Each number is 128 + 24 x the weight over its row's rms, rounded and kept within 0 to 255. Layers, rows and columns count from 0. Numbers have three digits each. The size before them is the row's rms in percent of the matrix's.

# layer 2 attention key, 128x160, rms 0.0982, rows 71-114, columns 0-159
105:154129142138125142124101105152121099120157172153137115088118138138147164093103094125107130141119125112127133075099108116099151111130162100113141114142107153131137123087118105125101166120155160101115138114127131133132135112129147088149129144126145117116137093135114129122150143134089162073158113155207169150150146099083121109167134105109150112135143095119156158135089109148081095129134113093126118089089104121120160081144151146163092117121157111111150112081105124148154129088174141
098:139090152155117131132123115101148118109140086088165140180102097138072101147124126135142135126136124155139145105098155128118102106114126108118129105164132140118132072117105158129106135119157158096162141133106122091132127104133120156172105104180137113141106129137072132126092074106104090133145153135144143165109116171109101129146146149117147103135084099140140135130140137150136119130139136141083103138131172098081134104146078164107084129164139115134124131093143088080118111154136110
088:129133118125112139108129142087098121110135121104108136166143168146111124120108153084184167114119123172149111145156136100138109145177121124094055099143166111102126124160138114177115090130115140129150074112143141099194132181092115106155151105134122157158121141142140079109111153134105130135162129121132105122127122148143138119129120129149137148068156134130138140098156092124111142100106114134126117164177131118163117121168134134109096105149112149173122102132135093142125157156144138
098:149130100172149126092147116145123148133135125117123108135114100130100120107135141147129146106119071132131124147120084083142107116075150110140120126132137140115136132140116141133146091140122139108163110164144120125137118143127153161110142130159140095133118116123133151118117137116127115161196080107166135151084121132070112121121185112113159122107167105130113097094158135136154100109099098142132129113106093099158163142171118116060069131109110143137115103090175167172141103097137129
097:149132106112167110109128130138099137081132133104107146089137117152132153131113143120159133152165139099113134135122132104144126118114143140171135160146112149111076151120134104064114131119190118113063127087110144130122133113114161102121104163122107097093124122094163144107139146123121119120072117104212111125107115119110124130149159123158145130136121127120099137189091117132106125114104141132142139121104155126107161126158102098122117087139081149107149080130103112142187113133142120
102:127091142130140122102147107102162128110167119137132124133124145102094139185101160135133128101162100129114123140119117115119115122127131134140068117137127092117153098151151141147135124122136101142150130173108179129185113131107090168151154080181125119114102169109108105136131128129142118136112137072137113138119156126156160090101133137124120151124149111127152134101109127117135056134118136110165075086128160129114097107149133116100100118122139095142112118104118170084089096107087085
116:152089136107179132145103110146157136142135100134139118122122086096117117149078147118123090128125119132139098110120124134144104094110126101107126131139168145139139100116150192108181130112143119098149113139099110134159093115088145152127130142165108113125077143159072146140109106122134111151140162134143129167086154136115159113139136108137166152158105117133107111110156136130140144090109131171146102102150131089100092085138120109107123140114189110126152162152160071163154115129124107
093:123145138114106146150130124156133125124114179128067099150125131150142120159111067064145149114114140193111114102102099159107133147108116122149096118125123136159090120124136136158100121120142073160115144105120160174100114152140107157157085153110107155150144110070157105170130107100143146098093145138131147125120161101182107125126124115084137124103140161111135122125119147131109138144165092092102124155120130126120112170112158142111150114094127119133116146142131158094135108138095121
108:115118108152149089150121138156120106129117128104119105113097093129134102162087137130159118122080114089121107138144162141138087089148131154080063120134149133119123168139112169137129115160117107137140141154132120147142087123125073146107129119125127141156065132153089129137132095151133143124170160126124165165152130144121115098131097154120102171174146163120125101100119092102161130129134157152146070095133119094139122103142101144111121147130188135144158135155094109125146131112137100
099:128105120140151111080129121092113150100147099127131176175152091105124138136135164120126155093147077130147101119127174135117086132157115072148126135113176134111146133141134147122150115088101095118165125128110163162121120146142111146101116129159149149123079090158121140142139134123130114139153137143122101130085133154092148135117131093142135153090129121143155125099141120169145144097147132163091123127182122132117101115118144122063114086153107105117137136181116131134109067122097097
133:090117139124123083150144119166165113112099081143150130102136077105124144142137125131121138121140084127130126132133103142123110122157141094130099135121115098072137145146117142083135126141129152155139116156117130119125114129116091145117113137144112090135099163120077073143114116128135123158142162133141113125116132109173186084127141106139066174140103167145130106100162119130184117129125134130179114096123160114129114105132090154084111159148140105126181140130108126109154142136091073
115:097124119122178088128140135143134140129143147116135101110103106110116159142123104149124153108124112142142125111115085125146131136107121099084122142134143146142160098122109166132106169170068135131148127119139137132128172155100073174128142121130102071162141154130104157144068110140142141147123124164092128159101120109120141087095131169125119122107148139104131095100140113105144200135113128124118149073183104099164131110164094123104140113137187137139138135093136114122119107141132112
112:131164113111127182155155121118066123116178157141123112160118147146149113112121094086099145090129152141130149154111154126136161155096147107140183137123123144120134140096136109200129111118161068154100165129114118104120156132164117126129122137124098135119193121087134181133155145128143130098110100137105125118125185114108123181132117098116117106136088123126156138132113118135114110106140130108131161158134101154159127139124131160172086103120109166091130124110125138137125112142146116
116:121098117129131117122130105124140122119135142144138098118126102112138131133150173151119098116147122110135108131164123129140126149185118124185102105108146139148083142151129154139129135163166152074146193127156119113133144105115104103136101105138108076176087119130150112153171148105156130126129114120131116136138117094099139163131111148147167142145122105095088157150190148113098110160131107154171110111113108155107173140145138139134151184116152097126120102189151129131125166102145152
095:128084180186189142128156148113148109118066105110158127119169099156139120136153147140111131154089131207144120124144145159123128115111160096092148127086148139116127097111125130129127108132145099141119135127118154148135104120120115152133106119124151096152084143143097139126118079140100159110173102147130136129097123108127155136147160138133145123153094151116164129104119165129099130178122152102130097113191113108123148091109119162141150115120128163123133111158141110140165130120097139
087:125169075138111142129096116134113121169157140118137129132130136129151121128131156111083129150122162129123169103127139144117129147109114138117053150065130104158128148170128097144161119124151117117134093138111119109159147163144136133107116139095128065130128117169086136127159122171116124110106180152126136093155110156137143116194104135135109074133137125126099126126151086099156151167170097129167109137119120090117170126109108163137159137123112155087114106145126122149121130149137125
091:119126115112082115114112144127128136172106143098116168107135143108094096102145167174123155101111106149169155137128133146143094101134115136168125130118106152171174144124096140182120160129131104126158102108109142140133180093088119129100122089138129130130108151146108140118084074143107108168130110120117129130161139114167150088088150125142145107135117144115143115127166082119099161148130116095142144120146093128129166143105103107091164131115120128181105094116099092131120166104125155
103:105099132099131107142128122130113113155089143167140117138125118117133093097137093094097166172094125108107172142136135143129132111127114116082131135140139140161106124122129103122137129154116099105139077084170128110123169143108127132088095119078115176151144136142133112085102134116096137121124146120114125113101136094107114115113112105096080130092070092091200155136101109142141146156146119152130172156134119141117127115126133115098106136101145152113113174130118115145181086161097133
092:123165123092118164127134130103104136181114119128142150149079162142156093138157107174106150129099142146185098163139117127122124182125131126156128133133134156131139092129145129145121093120147102137149076137105151101132140163146140112159118088107120160127149152170158141144166151113114164144124131104145102131105117148154133145103138135110090130135178084149149142090107180094134114111133153110141137166159091145166120141100112134102130151135124166091124133172085163094129139120138110
089:158124152147155160113144100115129168171126109141126143175158150118044137122160134085132148113165142125114158144147153131113142122095107093128117142143131129101157103128123130116127133118152106126170113120115159106102126137146114080117060116120160155139157158081108141115126129167160099152118146076096124084135105141122125127151125114160153142130147149127159157133132111119097109097145114178105093119153136115130081134115146147107118169156113139166155139082102121116120111146145165
097:126064150164132105176155113142148142134159118102163148172123112118106196137130137099065147101150142161156102101100126111101118081107163144129110085129105147096128100138129150091122090133127130147139163156123128145149130134114135125079130135105090154141122124168126160121116092140092108108161103101128120155085132085122128104132129130088141117136167134133134085112132131082175164081129127148132144133162118119137144147109131165126124150169139113136138127136133107162137115115152111
090:122114075117127136162194131106137082101102191098089124140131145170123148168127105099137143137130098126136170134130142120145128179146120139087103151101093128124107157125141119123119158162140137131120130126153169143190133131100096154107140109110129121122113134156108165156123127108169087090159087120090114150124117114150128138119100144101122117066129138099131111125115105157107111138127121120125152127147119102104126153175113147182117118149113147102173102102124117127133150156089112
095:125126132147135129133118131132147154159116091091149119178104164144126147130138155156130133116113150146143110176150152124154152113145159120127113114137145076090120113145101067143153139142111146157159131102137094182118092115123147133095123134101151112160111121106150143097118122139115139132109134132117121076128152176084135137151167146116120150177122108112109132115095143142143184134152138149112156120180089101130081088185103095083122133153156134117099124100144122149156101110157129
096:142122074176138123108131114138129139095148106115143111172135154154139152117140121163120080098179104125119097123114145074126122132166190074157136077126133113124131149114095105097121143105082134172146146138125164067092106109157143143133108166132125112136135156097142136135091113125149130119100133127165140149143134140106101120153122140193128159158111095115153115113105120139092134087106116122085110146112122128104126126134122110114119082123131134144164117129148154175097120130135116
094:155122109092136124153123109100072147117119136126133115104172170086083147114120116106102160083161171113119134112152122104131126182148142149149126154125180155123151125115105115118122155147102119122128117078125121138143123118101161065149136142114121144177138150114148139189153116129116122135115120158164122091186115117145081107155133094138197092130122090136104130128118167095112134141113131123124135138101118127096147079106143127158132144132117136127133101090135110109136118114093134
097:132077139133106093118134157098125123112129087096158147128134114156114144159142143130128155138164095131115126112145125142155142129142135103120102118162150153100105124159146115144118132135093119106156099164166128120116143176140148151107094159134109157142155147085072104117098084109124145144159158116103148151111117104139147088071101142112093138152104146128162135106112111102175144076125105113132117098185126117137100122132085133086126156127154134159156158129129100092114074151137109
093:141156121104115141143134153104134131095091125094142165165162135137124102116131136112134117118145217121137139152146112138137137140126140168114139107109114149147153148121129115099128124079112154152094143112151129132142118075135142101150140092086152157101135109149147154111164139130109121080122109134130134093093146131174118106172104120108158116128121081110133164116097130094127129149135132144114129115122113127100154093116165159219161126119112163149122116115092138183154154111136148
079:140165090177127139128145099138155126135122101147149129121146107165095116105134120098150080191101168147128129159138153128110110119127139105128135114121116125107160141118101165096156119120177149129103132163121099156160124102090119098154128109078123130132119093138140119133135113155072109118095127155129132112093127118106160137140102155129221112151122099100107127130098137100133121160123135140117126113129102151095127143161140150153122092139113151175127110131110132194141171114156139
092:134133133133131150122134108118162112144117117110156168130108154118098085132165155112135146150116086141121168168114139108134085117107176112136146119146081138106155111123124197120168084153163103118108134182105122152148083118134168160131115125138116130088109110114136135130140122131132090112098147110152093129090129136115112130113139137081190122109132105112124115167095157125135133097147147152181120109108101186116110129164090129143150125144135093150122117157106163171125151129126129
090:110075144169155112112124118130174100121154111108156155140116111110089137139145134139102094121115100151091122113084162091120103106142106107132148073177123126113151164147147152097143133129133076104140146135101137084117118091148129172152087122165123113156119138125098123123103087109153139121133146097134120157084095133131188090113152163099145158116116130128102090097141097145110145130144146141118140142170121123096115108140114134087141160121149122099167164131121109154134112164111137
091:121129099100104116145145156147084130128124142173163134128138100184150136121144136145113179084151117167163131154171096144105130118125119167114127141086134158152108065105118082138103096109124113153112084139116082146121164154081126143095130172102147161117139100100150142144117129123124148093133153166143105121141142110166094132149153098079121158125132130117124147126087132118192136135123089153159126106123116134101136155120167153128109115109108165147105131130112136151133154123126134
093:157203139100129158136113115078092163118114181109115135138112165112144123110127143104144123147124153094120127141171113132127148160142109131155128126119135162105124159141119106158133158122158170131101138076125133132132139124148133096178136096122153138095154127139171145155169118127150116094099096153130110101130108130106104157141071116141193113124109104131110124157112152155107154147136123124115135160119144180123153158128113127169099132105075151121107120138149152136148160120176153
094:131106116171096105136145151102115139071150120105164146130154111183032121120155134082133132100121114139170142107138148129124140122128144116137129107124133152103158159131137173102107141093111163131178111143158143098171117162125116162175112108143073106146108131068145124138125121111135105132170131161082144133142128128135085133096138116119125145109144140122149150096119111094146114119141127132104121129134125083066087130132116174119127127131141141132135134106152156122112114117110138
091:086116173135139085132164158158134113169112109162131099165150126146110114134083103137151132118102156102132144111147124160144148115108146160103115176157114162179140139100121115119102142154148113151118130108161083134141173139119095155147106171135129120145117156102097099108080140117148159142153133141117146170169100190154127092128128083172101095141148157127109140109131142115149107152106131132095138150126132144166104160101156147118129144115136156127133159088136105113130097126151150
104:124079137157113109145122164145167140104104087148130113139141119109122123139098104140160138097144080147139118126103118129148113090156127103094100116145147097144133117150134193116148139122090136142178100149132154152114127126105100195065127131136126104170090116140073090105117139141148119186122128111113142130106170142124133114090167140121083140112126130123149099062144099112127114118115129127130099112163132111141093110110128132080112121152128097141149132119127101103129086122126110
112:115140145089100164122123142112134113121083134159120085110167172120143147106145124148154139127153123084129126149145115147117148146123120113089094127133113137109074132136077116163085166117145162170100127099166120153124150145150111112087157151101111121121155124127131092075107141119113176095105115158124139102150105108167133109163116114109099111131106117133104166130095093120146098164155137120101145116129115164148179149118155159160144134084129134124130138068151103133138124103151140
096:154124140110097159142085072158100087143118149131119155111089164134088109103139106108108137123101117054109130100136169127158146154085138150152119139135117139107115124079112103110127105109162142123128114124159144139134103138120128097122129138122133084106129152120150127145162151116135094076136127142146160134141099132111095139088124123099145130130174134130147138148092108090108098134127134156156155153125122092140178135142136119112110099119098093128135065127174105140144110063153121
089:129120161106091130116124145120114141130117156084125110100126141160161133128104098161113142142076149085129156156107084097099153111129171094098131165134102136132139091085089100116134140124112164185104153155164104099098171123111156116127110180109104109152140085094143115125133126135133169106127105136154128106178145139101148152152135128123121121153118158133092116179133141115117085116134119110148109094138122113152114105118144108151142108118097107110126105128127095094135189115122159
089:111125137064108094164122098155118117145127084126097112162141118151101129096124105095078126134107127154137147133148120105125097170112124080111141157123152171101136137140133115164160134133139107137122068153162164133137135124165113128108107128108116163148142154134128135109125102148128129150165134139138119126105161116054139143113095156147106099112119127139123129113107123171142123181063102112135111109120078114124173137113125152166066152125126157126146128131115132160170130128135103
100:125109151118132096162144137139148122163143119143152101139134107132086145109103107111157113139113124114119112110054141112117119137114116116114124077153141105089156118109091129089110138112144127152134137138139110148176131091096096163129072125122084128115111143119087114111095129154121117180164125119138111125094179121065168110139129148124153115174150116086138125110118115139176131128131157131150099086164110102148094130112100130117092071159155133157106130088147120130129118115125110
092:118149150096123101130140159156144106128139110131191118108173160112133126141119136125122175143142111106092118108142148135123101108131123158072151160143106132205079140130099164127079166137113105133141171129085105126122139142098118126138150172158125105133121135126127124167150153104131174112123131149129129119144143124132097101163074093077111121100159166130128090126138116130134121129136146163106110085160091115113134115131077155150124118119148129148131143090158154097144102111143143
115:118072125136140107149119115129169128153154134132134129103154107075115143138138155116108131109140086175124143115148088103126118127160132096123139160128153159098122121185119142126163171172144135126127114145103106096168113179075123151108128112150140125157105102107076092099156119108124117143178161128153135160110139113109128104085177143123122121139114130111140106114170161154134126116127108143131108082162146142099139120132136126118151174107150115136140150096169103091142157154116089
100:104145060151077179126163163129117144137163097113128120164147120145144152163134143123125110114130095107123159137131134088117131128133163111113140089112130137105120114105159097117078114147145107123146154139119127087141100114162097110138118116122133130085149128096148137132157140104093143092151080143109098101158113132152128178095114098138149125125156141083128166102102149176116149132138129102131124151127079158101141135138131151141120140122072155183140129158110175151133108112157145
102:111143096145136092114098131160149116158119084109129114167093080112135118116071116126165103149127127147142119096125152164117078150165121123110159113174139126121112107153110172120113153144126157131117132151116123164130087115084116167129145143138152071079110161157136130142103115130113166147077126139124160128122148125126163122142123088138161118136142162156103086138132139128148115115135166130172102111093176090117124096134126114088134162146168088113139133123130093123112157122109130
# layer 2 attention query, 128x160, rms 0.1, rows 72-115, columns 0-159
102:113092154181145105124143090148144117124127143113159083100071144088137127139120148151177107073104127128132138120151127140112109149171156123120151188108157095118120114148118126116154151160152148130096152139162136130119124155162131169166092149155147098130123148084123113140139153146115164171109166109119118151159129122150146126114144141123111113151122162117107098090132116129140144141119139069160127100097132117153091140146164132133069120069135120162129126133145170110143113122133140
094:134127142111136159149098145170147125144089101195075153099135102144131141131144125099154124128143120127122146119118128112165156099138114135116128113115113137139132108107096129072153095148095139150122084121113139140104091112107140112059176100115140150092113113137128090126176151114135119138115131149114146110130175147168150136128095116110125132111194157175141160145121149071113163133153156137159134116136126140162118143078164134107151111140137096114101114134138123164135125127091098
103:131096131101118123157156152129159109141138085084115093151148133101143132147126174126150082149128121112096122131134108137117111126136148096105129144136140130107127136130117118179124140127157112113132142139169116097168138156156077145130081104126126095152097119135112051120085098152123109149129157117117100094138156147141185109088167166154126149172107132087166128125093126101153141121140118081152107110154155151133117141133175092123116130094146117156157098136140112103101111151113113
097:124145123167138155136127153134127126201152153168147150120098178131095151114120134152108177139168107111162102140130137147117137133136140146139108117094115119084075112132166147118091119126175085095133122134119079129110101115097138132161166131146156151113131113159125125107130127096149145106111082134137147141186108143119138160109144115118156112099152135123083164155122130095134098165155103131097126113075108128110111118126135114135124129127102127134124080166111126122117154058117128
110:142111168175150079120124118137164167140119121131170107111106092123115143176135120173113099111129102060152122132118130102111102144120134102108131110149111081092130128134089110143108138150111087136147116136144148088151146122115125144117080127133174074118105150120085144173138118189096148123162124147154107130141131127139148123126114127143087124133175146091122134120108117162133142109109158096169102090148106117152134103093133088135120141112170158105136147094138142105108128110122122
120:105116165138117079115154109108125163109164113153173104118148118115118158125118083136149117120131099152101120141115122129119127132144097111133158142149147124128167193141137111157088186139127067141143130137131147109148125136132104195119110125138118129123119102130115114101103104093131136156137174112117122166157102140127168102072116141129107136100102163139132082098152119103150118147146133139119129108153103115107076123151074136084102148129136127121147145137125102083119066123111106
107:107123135148099114151132092096134135108145141142104105104133113121175094128181120101121109115132110136154103168140123113153146149062158089109173120110126143138151148126141110116122094104100085148147110114211120112117139083139138123176115141142083118144161120140108133163145150132136137080129119143095127111097098098119141158107116111130082132120145118151138096132125145152092103115114146106130149175082128121141172116123104109136115119108163142151108130103090123181129092098149136
103:135125178163123100112158088120154154146147114169169135170117086091137130133126118079150119149129109108114130122142105119162139104126126127132160146135132081058147098144079144103137135130124112116112119159170141075157141130100106165128159136107146129115132111134109152099112108130121113150112140111156156106113121101077110125147091151066143136093164127130140121152130144133093143114092160130166078121140099105138122097124131095056153110139148115150134145105111120116122118132106127
103:138112136113162148107159143151151108163116128179126134053081095116147162162111092105103119159099150126143159120166122116152126154119121081101123101159106132143088139131138138097119149182145127145095125128104129114104114128099152147158115148097138145129119117121109103166089145133114131108113148133125125119099154099142126136157142110159137135134111176131126073110116098126121166133121120133168106099135111097163111124112171168162120128132143142146135125089115068081177122152108120
107:173134162121118088154134103162145126136121107093163153147164110116111102134106145125075146124113138139156152145153119140104087145100111114111118145148189116158140165145100135166155138096131127117147090166115104127138159115068121163119112122134129115144094166139080132089077133150087146115146133114102099129101153145130096115098110102107139105129160141113124124100128102140152120169092162130158119078131135123107125094108137167093152163113126144155142156113138089134117089130107132
095:141103137146124133103135168155106107109140123111109155158130109163170131153142180126209083108145161149136167134137129119102102130120124127110152114075112099174149125122135116114139103106142154136119166113172132087163151115126113108148139136143121117143145168106133144173106146093125107134119120098145122126190148151158118139135134142118110139136124149165133150118156080118166111126112093079132101135130097098123171102119143119131142122107121122093136125168137188187145102129124143
101:149119138122113145078147196101128149087134140117115127147108150188100132100140083143122108129121129076135126111153143103116103151145114124132183133119125127117138171103110141102119114120109132095146099097157140153121163125096156128173124099139110148076164158124149152107087135102135144121125081113150120131133089093136148119154116135131089095132126157139150170162102122135108150114127117152107150172150128141111076116120118157102146122150126147164124101154122125174162105123135183
114:118138093065115136123159154143114106135159129180112128082113137103097119142132110115104145091117122127093137082116066122162135085123115161133119119110108155150135128155103155150108143176167129140112119153147089153124146134082121142139153124122122099125115116137148155144139145122128156114146137184129122138160111096184132124139110122101119133112140141096073125111147139056156102129125105106189112119102155110140103106176140125127112139145116110112106097107136114081134135130094105
099:109125156138140118112126110115106123108123132113106138098074134094143165102068079107136070141157155080148110114104151118168134064193109137158176092110131096154138120102138112137111130102136121132146113141125123131138186146127101101080092135095131161117137124111109174098088139129128132107126145164139115131082127106142121122111167103073124146090125113113123131132174152121124118142146129137100145149125146167137103156121135137097130090158140125132127104133119106124112112162127112
105:161077147114151121145193135125122143125132118141159131165198160077116135127148144167115138132126130129132124155138132148162133114121167069131136133126125102155123155172117139150120135138128116075143157112138153143107106167114155163166113086152173119133133151137120123156116118139132121169142127142100138125139136140165127085172165112144109128107142144129119142120134113128103101080096125120154101134080146126181131141135144109101128140104164108178200132128121090120122119139102124
110:137155097114151126163124140113126110105112116125106130095093125142087166103087130109148138198121126157101060122129101133119166172154138177128144094104176112108068121118108124152126128156118146114131100124086104125140117158123135124085146146109136122120126099133146135107116130122110104150150133139091159129099150151125136133111154119129151150133147128134127106154156145104115124152111126135087093094138089133158122124171135082128116143165130150092128116108158099151075165185103104
105:141109182151156114162127126105101162137164131114154125116150122125133116126137113118115150178130167118126133075125123169124134128121168152122095118081151149129115160123124179096144110122155111122112131152154105143101150140115137130139134157130090158163124093182137118120118124095120124142132148146127142135137149186138149114121120103139120115088125135145124087109142097125137127136170103137104105119145131115111150128152183195073194161116109161115119164110152072124143113113171133
086:122116188115125146128143126101136105058105134157113103101165121129110130152095130117164123110170134110111168107132173150114140151116157120119095112103130107134173145108078117099122153167131162142163186112154130148131129129131097128085166138110086135110112123144108134124101139152109135110152143154087172135111119099097096123140098095138123117080090160096144135138155093147117163117142103106117129097133133142137150139142109162132126137160134100151109156102168078136105147135148145
106:140123149103111119184107124115129130129146149136124125150118139085186119121129148163079161102092162135089119140126144129103126103096101116116121118096138117129171156137133109162150105149088140145157080138190136141133149149154149134152140141103099146137145139113082101116124163183154159105141154140131122136151144178140123071111156158118101110157123149126136143118092121142181124171145150111128188156098119149112114131100162145133139156103100157145129135138111120134131143140168104
109:101124117130092175083116167123101092161105179100122156124162152142109064105160112129145084124112139128088112146117149168162129160148100130137110139114157144145145139084145141143130152118149124083123082119131125106131092113091159131147097158126141097101124146162151181090167106121097105137102113143104162130132094131084142142169155148115159125108139123158159130159109119092123126135140166120110157136110126170101134124141138087124113079142133139113118137135152142144146127145153138
095:120136127151200107142098105104137139097162166170110156129111092120135140120143166114121102134133135120113196088129132145160109118199088138113099140087118168125153126119125166120126097152150118096115106118116131127153111161112132089120135147109132134120131158162121123095108122110100116111124133123145157136138080106110127115081140139171138141169134114122078178164118129135150146112159123103165097114139135136124165103143138132136167133126146157176124106150124127170114093092099143
108:132118173118145141116175158119128134163134089163144144171172140132124129108085137129115127151159146137114131087106141121119172112122157129120096143142152130099107087118106112154187129136182152146119108148144180112148151115156114136122093100126121140131138134137130152134119114146142095092156176149108113125142147160110146119142152159131100085145144143100126159153107097148148130126145099114117131155165144122182100156085140117131094052110083128120159132150114146123160146128164119
107:099115132083141148127151122109126183151115116133124190126098167143152146129136149132132155101112140139142116128143141143093117144118136100140166141115122148086139102135132082159139125105152135149166132148121172163177142076103125152126160098132160096115148154081126115119118110115097082114155136167089071112071136128122105148144118100145141145149135160139124116147127136100128072137076137104140122129119130140139112098077101120137157095127109150136099144114138189145146120145140132
109:130074115092131123125143119167151132126142112135111126101109141156128133167128112116132162163113136108130127154107100165123123101166133049097131124130135141121040133167108141120067153139131154167162144090138136141136188125112131138146134135124125143111129130134118126131096139112193130159129118146114141135125111099121192120108167132145064154172102152121099091107150093142128108148131121134119101114116114114088156119125143137115128143095166123114151130136150118079124133117131124
103:105108158158121114132150116096095118095148118135169152119117125113182104171131168124136159128093144101136119128097137154112139116081158126088171147158128127143087130131123105144126149092108099133124142128179157097129191142190105136132132114157128125142126138117112133143102161121141123117128085147124094145116136170131135124108133113145067086125139113143123127134101089167131121140146118062159142134088116118132080104113169140114169140076129150099151119123111105120121111124158139
089:103134125158161148117099128142149091155087169128093090124134142119078100141081108148144131090131131144100118102113099119104104120154098100159131128059111097101131137090084148132128118154130129131141140163104121133160099124149133141122143139141127113117114106114156121138159137131148127144111107128115159120115120145153148117132077174141167149137093136117109148144169131125082133111114119127142095118145117154143172160185124149128070092200112126128168111135169122105137109146128158
085:127124117082180155122115113160154126129129095087102129100141104112106135105097109117107109136166112096118119071136137115169142089177126121151104123084123105116104145104151088135113170164124166146145147135102145154098079158154114122087144093117155138107110126158133149112143097118129126156178123132130144183096116096124102104085112171115130151135095103128146179120149128128145133119103156131134140113146142119116123124141120121087129111140181106096156165125146108126150144172108136
094:116102100166116118122123139123118171126165052095125116125133136096118160088103121151154070125099133127125100124134134106121121145144156118163131110143142090167111132157146127147146205164111131113099132120138141138147111142102066132140129131114118080122093134105109155157140121172129114184135148113150143139110106148122120108095148157135113139146119103116128123127127112136171149125109151089119143102129165100137105136110137096136068125104162171138160138138174098080114115132123116
097:102078144156147111147153091171122138127154117132148130124135098144163152127108136134060140114124114141171137112112125168131124165154114128135111175145133120135132146154163140131078097122169139109146077161125138120157114167094110155158106172126106107113129171149109130128089129134134133144153100125128155141116117150124153115142155157156113165111140138107147097091157118098171142112098184121142091113147167115163086117132109164105134149137160170133146132123116138108097105089095116
090:155079099101135146149108114122130104103163110135101147116139153142087116135129111123090119161119140152136136113156107110165121099088146128116097143103131147130134133121147162128160134132129178113165116117109122127103069118181104113074088071129128153140124096147148141133176098138099132163165100126132161134122132122093148149111111108124119097105190116103169144145124150096114145142150150142154119121148119096125147114128121098142111139115123117106178098137178108137160149183165150
091:134158098143104128089120117114131142150107160183103127134147151107127123103151094130189134121147130099111086152112114143185145152127164121154126119126101097141147102111123127079097118126099087134112080116127122163096130127143129078151136128124126112110171108114137095170142128142110143132085123144149140062127151132197133116175127147133140148125121137118109144168161133102090121128156147153102167119114184151137138162103116125122144094111151098126074111131116150125131139142142145
091:121131107124084131202131074167145104129101134141158149168145104122153118101132144115152120132102136150166117154117131170125108117143115114091096132097162117109117103151178141162151135109150106120099094102131120153111106122152108129125126117137102158124120150160101121093108153149104094096161180147125144151121120154139161120124133131119090144201127170156138119124111114161130140168107134118129120112140134116123152126153157165125105144194106169137145138139100088105175116126135117
100:135145143133126105107075128183126101125136123126156133085128121111159144150124141163146144157072089154138089177132134128108145118103147116124165113094120166158158083152058126119141133112073102098162130150114146124110106136109088123087118154146074143110128127145135102133149141116133140086132160138119107120110116105090141131136119160097119115128134146151134123115109156151162152110159121132124093118120129136128110111118168113148137162104135100129096135099138204158134149097143095
103:125107169179120088158123103166128126114153106112159133120102105091092117154130156123134096138100120139110146096115099158094105145110120161119185152112142140114141180151129129155153169120115073109171112157150164110151130101127094190113081127162105101145087143114090153139132117127113147125136164115131100163107095136099131095082136122125144134108168146105156112111155113159118112159125139121127144116120069120147105113118087137136111140135111128135158146134101141126142096117102115
103:151124157114113138129134151138118132156105121136125158174174146133164108139154132106151137117112138117155122142118147135129109112114117119117166096117126154136152091094144201058169103085105154131141155143111125101124113116107177100131136135125130149143137117101130114140104150116138097136126125115138114112141087132136142143174137098124123060137119140139133149138116146113129110094168098094129117134108151107093110150094224120155152118110091109141074128145111127143171136162149153
102:126125105095106129149162146102127147157091144117140088146119144135119144102160168187139127150116121143144130121133135150144126123132110161136099165125129121130115147138160161125137075152110105161117126111106090090128105142124205138081149115153127177123135098139144138116139121146180127155096187144106165118160136118123131107102105164136097136146120115111106141172111150155108163073131143144121140161121101166108129163119131128133176112156089084132115120167107118161132163123130145
096:148139148113094094159120112119109126123102096100144155150145124108164110127138132144119125116119172095155143117166140135107125119104101154138172141114177160140090137160161125112130103183150183145073143129178143130148146135161134146111109110111137158151136148117155160127157132134150105154146154109110128134130056141113139155110145124162096145074111111120134089134120148149102128121105139124113124146099125113129106127162140112137148128127126140113202195120128169138175101127128147
097:128113133112127101156128112112120145122140127128129126127107140105108123126093148094095135112133156152094153141122133130094130129147116145133100158126128141145171115152156134159157169144080129114154133139154082108139160161127097139134105137157082120139124166109129114125136135129146107149140136125071154163144142110104079109063122166155181116114074133156118114106134139126153143115126120148132163126121166087142145127169116141091115162125104133133176146077137079092098067152104169
092:104114115129139151077101119139135109128135146130135141139076137132120146173132126186124148089163095118120100108128147094126130089097145128129127107116126124148144147139118114134160134160132140182105134134152122105132158135148098165097093163177179106132095148156127157200110162128097114144130067139116133128136140125136158106152115133123084125161085124187149127097104122104150124133159177122131166130150107102142113127141170136146127115128123138151111141155121173111095127089118142
101:109129148101115131119138104113112117148166106154133124113120111096157110118134147108170101133138113110094086119129123163136088182148127122115140171110150103131138141135101122166176151123164116070110103123148160079148130123098114151112107112142081139170092155144103139116107120100137118131152098107136107157136131139122135180118124097136118151142164131116161116096142126096151121153129197132140141116151113126129098100103173090097148132075135134151122141119137169138135058106106108
131:103078156128158077157123135153151156113153125131165110096114112109120117140116132145155123140104098131143139104115146101118121145149109134062132144174141116119124112145135116174137158163128106132173114139161095159165121149131100140111122143143121089111135153153099100122094116145129165141152150147124103139120143148146152118129153157173085146149127112110141101078149092133166163133077111110130100101169159108129109102109092134084111169113164144141150172142123158096102114132113100
102:116097163077134145135140111120103136111136112128117166081098120153116153120128107110081093142069137136128098118182132111100096159133166126155070172109127140179115134140162113140139125111102154088124148118142161123191074155164145127092124148127120146162116142148126180162140100146133092098112155102137122148136148089095091121114138150136121149135152161136146138144132090103134138129123144122139124118154146129124129157125112096104130116174115137138129166127168101125132147117094109
126:144134129141143104083127092123144128121159113112157115125126108133103127178093170165150149125109097155112119098101104122127115106146149094084131160145125101138143107122132146163162150140154119153130151133149163133136145128155120128116111179133132123120111138061107100137124136129138139125132094105158082144058140091102095117136121121094097150157127092096130097091119090146152115104082110104148122130140112096144118112081110132119106111111149109138140167090112151160165078107115082
110:136098110101118186120125111117128131124110126150118131128132156148099145085113125119121140117108136134158138127120129088183099117139127164131167112107124127159095093150125098131129145123125176147118164083122140087092159102160141069123170081073113157135156127120155124133114116157117115123129116163098147133142140152113149100121132127172112122159148119120128133150147133071086150105145081098108120168089134152140112121132184147121131073131116176176126103117135133146114159120136131